From a checkpoint of a small transformer trained on Wikipedia: untied embeddings.
Each number is 128 + 24 x the weight over its row's rms, rounded and kept within 0 to 255. Layers, rows and columns count from 0. Numbers have three digits each. The size before them is the row's rms in percent of the matrix's.

# layer 9 MLP up, 832x320, rms 0.0356, rows 325-351, columns 160-239
116:126136168148135139132144126130104084132137143137195126131143075130125125109114122105143146104095105147133127152105126136118136089123105129100126156131102106163124120133110171130108105111127159142122127116102135106136096063121110175105151105
101:142115153097110159111129125116127145103128150102098123143136131120090143127136108124130130119125139090151127069165142100116107162144102158133131123113167112143152143161150098107068115098156158133153142158109163139093155160115145140127118118
104:134164143137147137082115096132150134132115157116104145141115119132157140131103102088163114163090133115119144117108112126112088126148131077173091137115153129123080137096140110087157087107056166129161137144156087145126085143146130150132137096
100:138161156164100107120091166105090143094095128141179144128102164123146153126156133121129155115135129100134103167136129149161154124094117125122131154128106092140128137118148185137133128101176133053124133151102149130119100128134136128154127101
092:158105141129065125118149145100099127164084108087136167135119147119088117082136161084113124158093121152071136128104094115130158106114147151114108138116096111149161115116105149132100152138122134130132149155138132125141126175075126148166104199
108:066165121119139144163101130141134153097110168093111140160150119112129162115129134115100109115149149120092096111108131112136104135107143113133116141154121123108125156158079120127115154132140108124129161130105114142121101134170131161151111175
102:084099120105159115105149106150161170102123165120129138164105159104097109119109128139147110134140118160124115108113098156138148175106089134126150111153115121111127148107134130132112096138144162108133119102110104142168118161100117105094132141
094:147082127100098123144135101081147079133143142151150139127147156136116127122120111124125111190137132129116132166153088120137148138122105121081118120125160158158136103111085111136131148168099127144129113116162104121111156153131140158158168133
091:166087083094139127128125187109114170110130115179126137111137094124106143112109134165153132104143121107123121109137139141100159139137103113083103111181167131105146125146150096124107146148152146141126135134130133139124179100106125107144108115
090:114185111123149134110153125100145124151156120195115146151124148126174150135106093165111130134133088116184136083141096160117125135125143150151118121124131095146122115125114119133116115119182136131076120139124139135120132128133111137165104105
099:145189097108085123101170147183110137139171188133098123137157171054135151116097141116146100130085159076124117147135136092097125135121120154116151134161123097142156139099139128108106146138114138177144136099121128111120164157148132152088164084
100:112137121108131123172154144114146123124124148107110100140118132147151127142169126151118081106136127145114145121157117134107135118170149156052126120083165111166154118110147120149121127127139169110164102133126126112094098148149147117081102154
112:156133137114110140162126151133137129136110129138102107062124151177126111123097091171095150132151125106136093107091140126136107088151099169164116127093126135121157127141142138096135164072120158138116122097122078102142121128130156155145151155
093:134122153091145133138139131142113104109155181143145158121106162143146121111183130119207128119081117100092176172094100115127143109093143133158137158151107126177087157129136148142118081121150112110119128100111151122145131104120125076142130120
102:126146085097102143100094121123188107134106132165106113095130114138090152121136110133175173151116099141115122094129115132126160102162137130154142134126093165154125128126136119152145136091136113166107120115120161103158113076189096175160131113
102:168142143130137139096107131164165150158114127143145123139112102134153162143127104132139103101122153149134115160111103098110113157084175151161095096106084112103118108128114129090137136152157165148099116170114056146129126176101113146178150128
088:124117148086104135140103131162146109142183178119102125108156116106120098136092146143148131159113126100108116122120105122129160131101139152156184131118096105123140157125136153135103119122130116135145127135163121169129110128091128115129133194
142:121142115077095124143131137148097113086113136102133113082103128157111133128122145133139117129152155142139113119144127153136111091135144128157130110134141104110118084124113135136100081123098103143169127128134116180088083110182150103090131115
103:069156137096116106082111113123123106099093103164115144160130180119133183169168086098104108115104142137118092143151124183155191184146106149103085150128124159096127125165133121106133130123116128107171150117142113155144151134129114146148135107
100:096160094132085150124172120087141139161145128110120110088130144137112166177112163149154105103102104149113100139155139124153139100111131107124116120122142151138102172116101137129103109136146111129122132131144097106160184114116116144171119122
096:131177198105150145119145126088166121137122119114120124146142147147155118133159157124108104138133114175116152160131119163083126119093133130100111147095097121139172155136089135140144147108123132103093114164114071173175103173127124144154136147
097:082119132132117132076152162153179133131150150100113108136102164129126113108140085115134132120106176135141129119133166147089167133157120134130124111136133144123098098184154117148154105139090145115118165151166104118121159135153141168138071115
136:166146111157124154137139141115128161093152137153120089105139144165149165108118105128144126105111151144115086093175135177109131095172166118142125153109125160116125135118146109167103172085105145106132135153138096134093103135087107123154138146
097:132132110154069142128136085164155130134153125147115135135128098109154162137152087115126168101143125140108132118144100149107156131097151165113108139136113133106135120084132113077118119152118088123154175148107110149132113122124132138151141154
094:149100121123148137114103129145153117160161085122089162148094157137128143125120158156147142184101142104135102153150132122115078128163126106092106130121139162157123122158113121141107132131132144098113127127122094154149149129123142161115143116
085:131132162081146134151212149101135159126135100123113144106125096111132142106153102097155105131148172154105112156111123110119113132106150126103126123130124119134135126127137162154126098171086154087123173101139155095144145104119079145102114119
096:128141126116151111125139118153134167122149108177128130129107117129092156142105143103177122138097145146142138107128141107092126103098133133127098124120140085115119123151128126093119168110145120117119109099110143159115110131123102127128109123
# layer 9 MLP down (transposed), 832x320, rms 0.0338, rows 325-351, columns 160-239
112:156138161148131094121136134115109130102096166125133137104105115139136141165122132107094094121154136126153142131102117127166169118128121154138183126154129078135176123145155175168166131106158103117154170075126106080112103171135123174181062133
098:153096121116161073130147121114140127128103131100148108145135130134148116148118129152163136122121037105179142104119162103139152148136133116144113125122089094145130107177112145141129087113113098109090083123112086144116188119111152108167113131
106:130173087139113149114165153135120118116162148139106131174160161080117138134077104111126145132138131167107125084114110123158123110114149115107179145174114096113131130115144120140139148142191127122139148148155130143173146152113106144121143151
104:121100131132090082158089170141100096150107133102125119135121095112142108144113104109094120119108140172124106141110140088137166107148091120113146144114105108151144110106134144152146177101132160115119160151126121115063101167116161092117127159
098:128149178121116129150107133128104105141133162069141086147118119189142120150133168084089149153107152173117113139144136152126159110100131130105084138148125124161127156165119101104133116097144145109127157135121149142100107137147134127113127157
106:124124175102122113088119108140107168081133141144111101125150107107087106074144114159153126142102136123139138117108093156162126167144126122154143114100126096141142130152106172155105157145118138104146122121138122115136131106127152109145135138
105:148089144055113128135132173087113153131117131113082124136131123140115121098131129102157132142137117150105142135169163139104132119175135100114139121109137097166143129146099159141133110150152173131132126106148111179129133142139154117134165151
099:142155090124132097134108144139104125172143111167121151146097118159136136059145142108110143135123096142119123130089134108097155114113099145138176125142101113087122100108132098144095090081158138133109135150092114135134153140104127133055133138
096:090107176122129138121172160098132138106122127105142113144103156128129110113163111138114129144140127113118116156139107114085133134135121130122107138116118100137141131131108111163105125110155134135116086129150084137087166066158136134043152162
093:161109121143123138072081146176146155124119118159145111097139156107126100139123108131136081070162141145071150132144117149068142098109096141147124122179135132137121156145103154121137135153126182148158174142133174106137130131149114174107063144
100:151127136126129122135127127117152135153113125123152106149075113089088127097116163095150090204151108148111126184120128144076091126104068169131110155139157111075109127119133116104130103113146132129111144126134101110114108114161152117107102101
101:113110136081118095141112094118094111100100148067114129173115130132110121138156137138131103085138170153116136111098140134094151127126143159095126142138149155115127145131132151120116113179162179117139140129103117092138124118131103141130165094
108:110127127135125157129165169102076079137146155098102138127121144092159156078126106115132111097107102104141154150159100079092143071136160119129155126109165134119143126136093161135159128129121126096153090134174132172128123137112162125105128132
092:126132172140139137135117127072135099123125171133152108128136174125139113160145121073138087125119105156098121152122165145106127167168096113131094138110131100146158126114139121109132128123137173119088146141104116138098121153109132096105156120
104:161098109126169136154172117088125126101122117109098171077166160120123132115136138144111122094121112143117119123118067141098102097103109107131148129130105147145160173160056132162096082146150116159135093161118089114106112161117100120178134171
101:139134128114165153108138120104068125165162111168165130105148177181184132136172119115173115096087126116109170097157164134090130084110137102102109123125155143132173092122132133113159146135129105119131148134053102099147122125169138107105123141
086:165171151149138116150154148074151147115103123129148091143112080116148129148122138104104088132119148135128113123135131139147098138127168171123143164113174133127141128126108139150190100134158172120113130130166126118114113108175124114095105112
106:099117127146115159121128131099107157087115116135122176105119094125134114134116118149143153115086158155101146132080139090121198171136133084117145108113127120108182112130132151145135137113145130176146146160108167094126133100174135113116080159
102:073100124150104102134111134139147129112152088124107157148110106145153141131161152087106104144114135119115177150158104179133132165127140106180139106109135134062104117156171160168121084152091120105161136143120115143110142127098109163081142111
099:107097115108104162138147124098147170119102150128118117108146101127137136119119118110093119137125142085124106130131060133119122121172118144134147097154163155160143070113135135148146104142090145147154144098107121121115129109085112169156129163
099:146161140144187201140110104149119139123132114143158114177159128096133125134148150112130140108124131133137101132116151170157151111099100148112107128166149121125120085144121129168136148142123114118113111118154130180154148126151092119143130140
098:119112131145128128135161165119101080125106138152088092106128114130129202078147132102134145097185153124148116153124156127132108156142127083085137148120151120114141122084090101158131120143165113108086149131140159100132074133131128141145135141
114:162118085097121109107147132093106151160117114114130143173155159151100136143137144125130182110130136137143152138173120070120094099121121121142105116089160144135146142200135109157134091107199121073054174095129183121103166133135172151150131168
100:170141151087204119116127118091120131078120117100137133130130109097108123189083105130109134127130158138110112121130115151161130133057103153163112100154119141116106093136140137140145134098166134162106149122126115119140102108160113153119141147
095:117102109139099145128095104127106127108159133129113145119114158114135088173150133127131169082118140143127124125164108123183118131099126112101146081103116123086142150095057099140107129115120084092123143092114137131128092103151080109128067137
080:094143152097131116163095124150132138123113168138156139122130124192177148122115132092135098125150151092112141112133179156133131080153117135146089139145145146145110116183176101138129095140134134126107151084109104119171083131179108129109115085
102:131164089166116133097120161144147126175137144075126097156095077143174135111159122133120084107123130136137092141130155121158143127132154133124117135063120103107084089113126157102175127138110097119186109125159142164147168113111111156099108158
# layer 9 MLP gate, 832x320, rms 0.0395, rows 326-352, columns 160-239
095:125117151092118167128125146123134177136110140123122129167112126149115147095135087134127136124137155095156139112137162112097104108148115122157132097125159112119177118157172134122092093140138179141141142173094203107125148135156102166098100109
107:114152157108127123123124128149166157175140152107130140132115122135176133178136088118169107157113135136142140136096137137134108116172109109127105097113152139096110129092164121120158098145089129094175163137179115139133110120144121161154129099
100:130155137137132139152107129130123140112126140128120145170123142148144111146152132119114059132190093157140097127157138152104129154107130123119119099143149137114129131122165140174138148074139105093119105166108144131131104121158070090129087107
105:132129131140168171109126109146166151130124132135139143113132161121197165134140104183157117122141112110146141154120142121142101122151110091130116102136180160078107133140121131130090119117148133152152121077135113118196134092213133110127109089
104:126137162089126162164102134110112167140107111114123128173122195120138142130105144110180121157109190124149084199131139128111116110127111109134122101121129102124111139151110133124165151151118135130119156130128105149116107113154115141119121158
103:102141128100144140121140138162163141148127132121106203161084136117113098136105115132181096145156135139120150119076141137154127130090127101129145119148106158150126133128150139160102095162146146129122124124110130129181155130161109135133136119
104:120161130153108144130093127134144126141121124131171127167109168184080147155052134147180103121168121123099108125122177173103092113109111123108129115165126146164153134108144154139122130117171153153130136124138169112137125084126098145109119141
097:154112126141114148222117174128115134143148097118137153136148106139108151123172084102137133167120105129113140169143120156111129116139079118113122098116146106118162149174163147137149119151133113128118141117137127111130136120112110128140088129
097:054173157119097145153067123136132167150131135133122143138112104147138131123119135109151132135140148151173107128131136142120130090163064093121090123163112120060142147121114136116135133141102123095114108119126165132111132164123123117086095110
100:114146107148117130099109132109131102137094152122141157101149120154103120093150114116116130113137125117144193143102167135145114114191144084129096088136119122103118129149147108145127129135146104161112138117125144133142119118115124166125104157
100:106118173152084163152110123164133127134150073130124114121124091168155125106153153110187146122122124104145134147126103175119119141118126107171110124107151086105103132127154138129077148107113142142141130148170139091136118136143107120127089120
100:079128137126096164133152161119164130143104116124126130162152154188096149125145086124140116136183126143129142134159187138129139140128139075127136089168161133116147096120178124141097127138134147151092162092134158111146146128124121159162112131
089:135150142113148145151084137099151147134124094110157143127127114114168124090120144126163102174131129145150144101106112170116097103133089093118086102153124083074172115142143118152133150165094096087090165124120146131093100110119069137118131132
101:124169100159099126120128120119178117166138075130144138139092157107100165120168074135130119153142152162128182118113106131098123085131121147151146146116117159133151122113107140165158142137127115136166126135137110119138131120166105200095135151
099:126112127119105127161117109078101118110124133104138150122160171135105117113130123104136138172121138124133131095130155162126146102167082102082130158132173140156126133144154145174113116130123094094137147118127179089152126062159115122090102132
104:096110082164134143118103146145116089165144118149128146102120128087125134125145093128154129116144132124150123167116141134157133083171143102135093114104138161087115139150107103146131177184117156135120141131131109126148131138177125142116154083
110:119152116103095166133125160145110140116102159082123130128122100200124103125137140127137121125158161149143092100125173157095106121137117127135112110150169133132172088117155134158125068100124144131146145166108098120108133090178123124091081150
099:130104117115128162196120149117136143139146145127113166102084073150100094125130108124118122126148149100123132110134125168089114113133113088147112118136126120096140111134179145134122116137136128134105141163102172109188111112146096128111146134
097:100131170120136149137149169111137148147121112120121159158153143151108160152130100095117131148103128095105158138117127141093120123154102114126148095124122127111164083118159136124137141172107168112186120114099134130149097146127104152105125160
101:088158145137107119129113167146122125175114104097164134121149160145161145151120151132203175145131119114103115182115110170148106136132096119115102090121164137123114082097168143118136139174100106137145126116131130128177130116138125122151125112
104:075123134126117137184128177146136114156151164091135140122090110171130093121116099099164116109130183166175150143217163096088148136157091121144102115086133121093167110131198145158153121121128145125120171158141146128138111112129118132132118110
102:085129126078137138136097132139129142156094133099151191135111121126129087107123145106116125175161136117111163147101129128125092131102105154109118093156159109143133116135130151102145074157135167158148128100106145113170127107168114159093112122
089:092188164120154150148117168095116152147101151146137184143142159161128111068129146132148139159150112138125112146104159134122077108176124108087154108124148125128132117156145157121145138142147153097129093122132141147111173122110117151082149104
096:080138131063191128136157157128132156103132084111139139159135128142087122099139109110134120200114117149107173112101139135147118116132140111129144122115120132158164123100129159139168135172163130096138131139142117128152144122125117132120112096
081:093139130161110149120039137147135113150115144108184132158110152175142116130112127137113136144142115134152128098132162165109123098170101112143101111145144129102128092149169110131140122131147139142150108152109121130137091127176121141137121121
098:122142161102123154134105137116149189130101116119165124113075109124089136108113086128105091144109163155145133094147128145133174130169136118134094142131164129119171109120175175158139112148113158140105126126141154128179115136120102112101105138
097:090123146074137145132120142143165124110121073119139134131091162181148142112137119120138143130121148114131145119119126145119159116107152114131124123155172065116120138149144139121125130160135150106134135152147131103134137097161132128112088109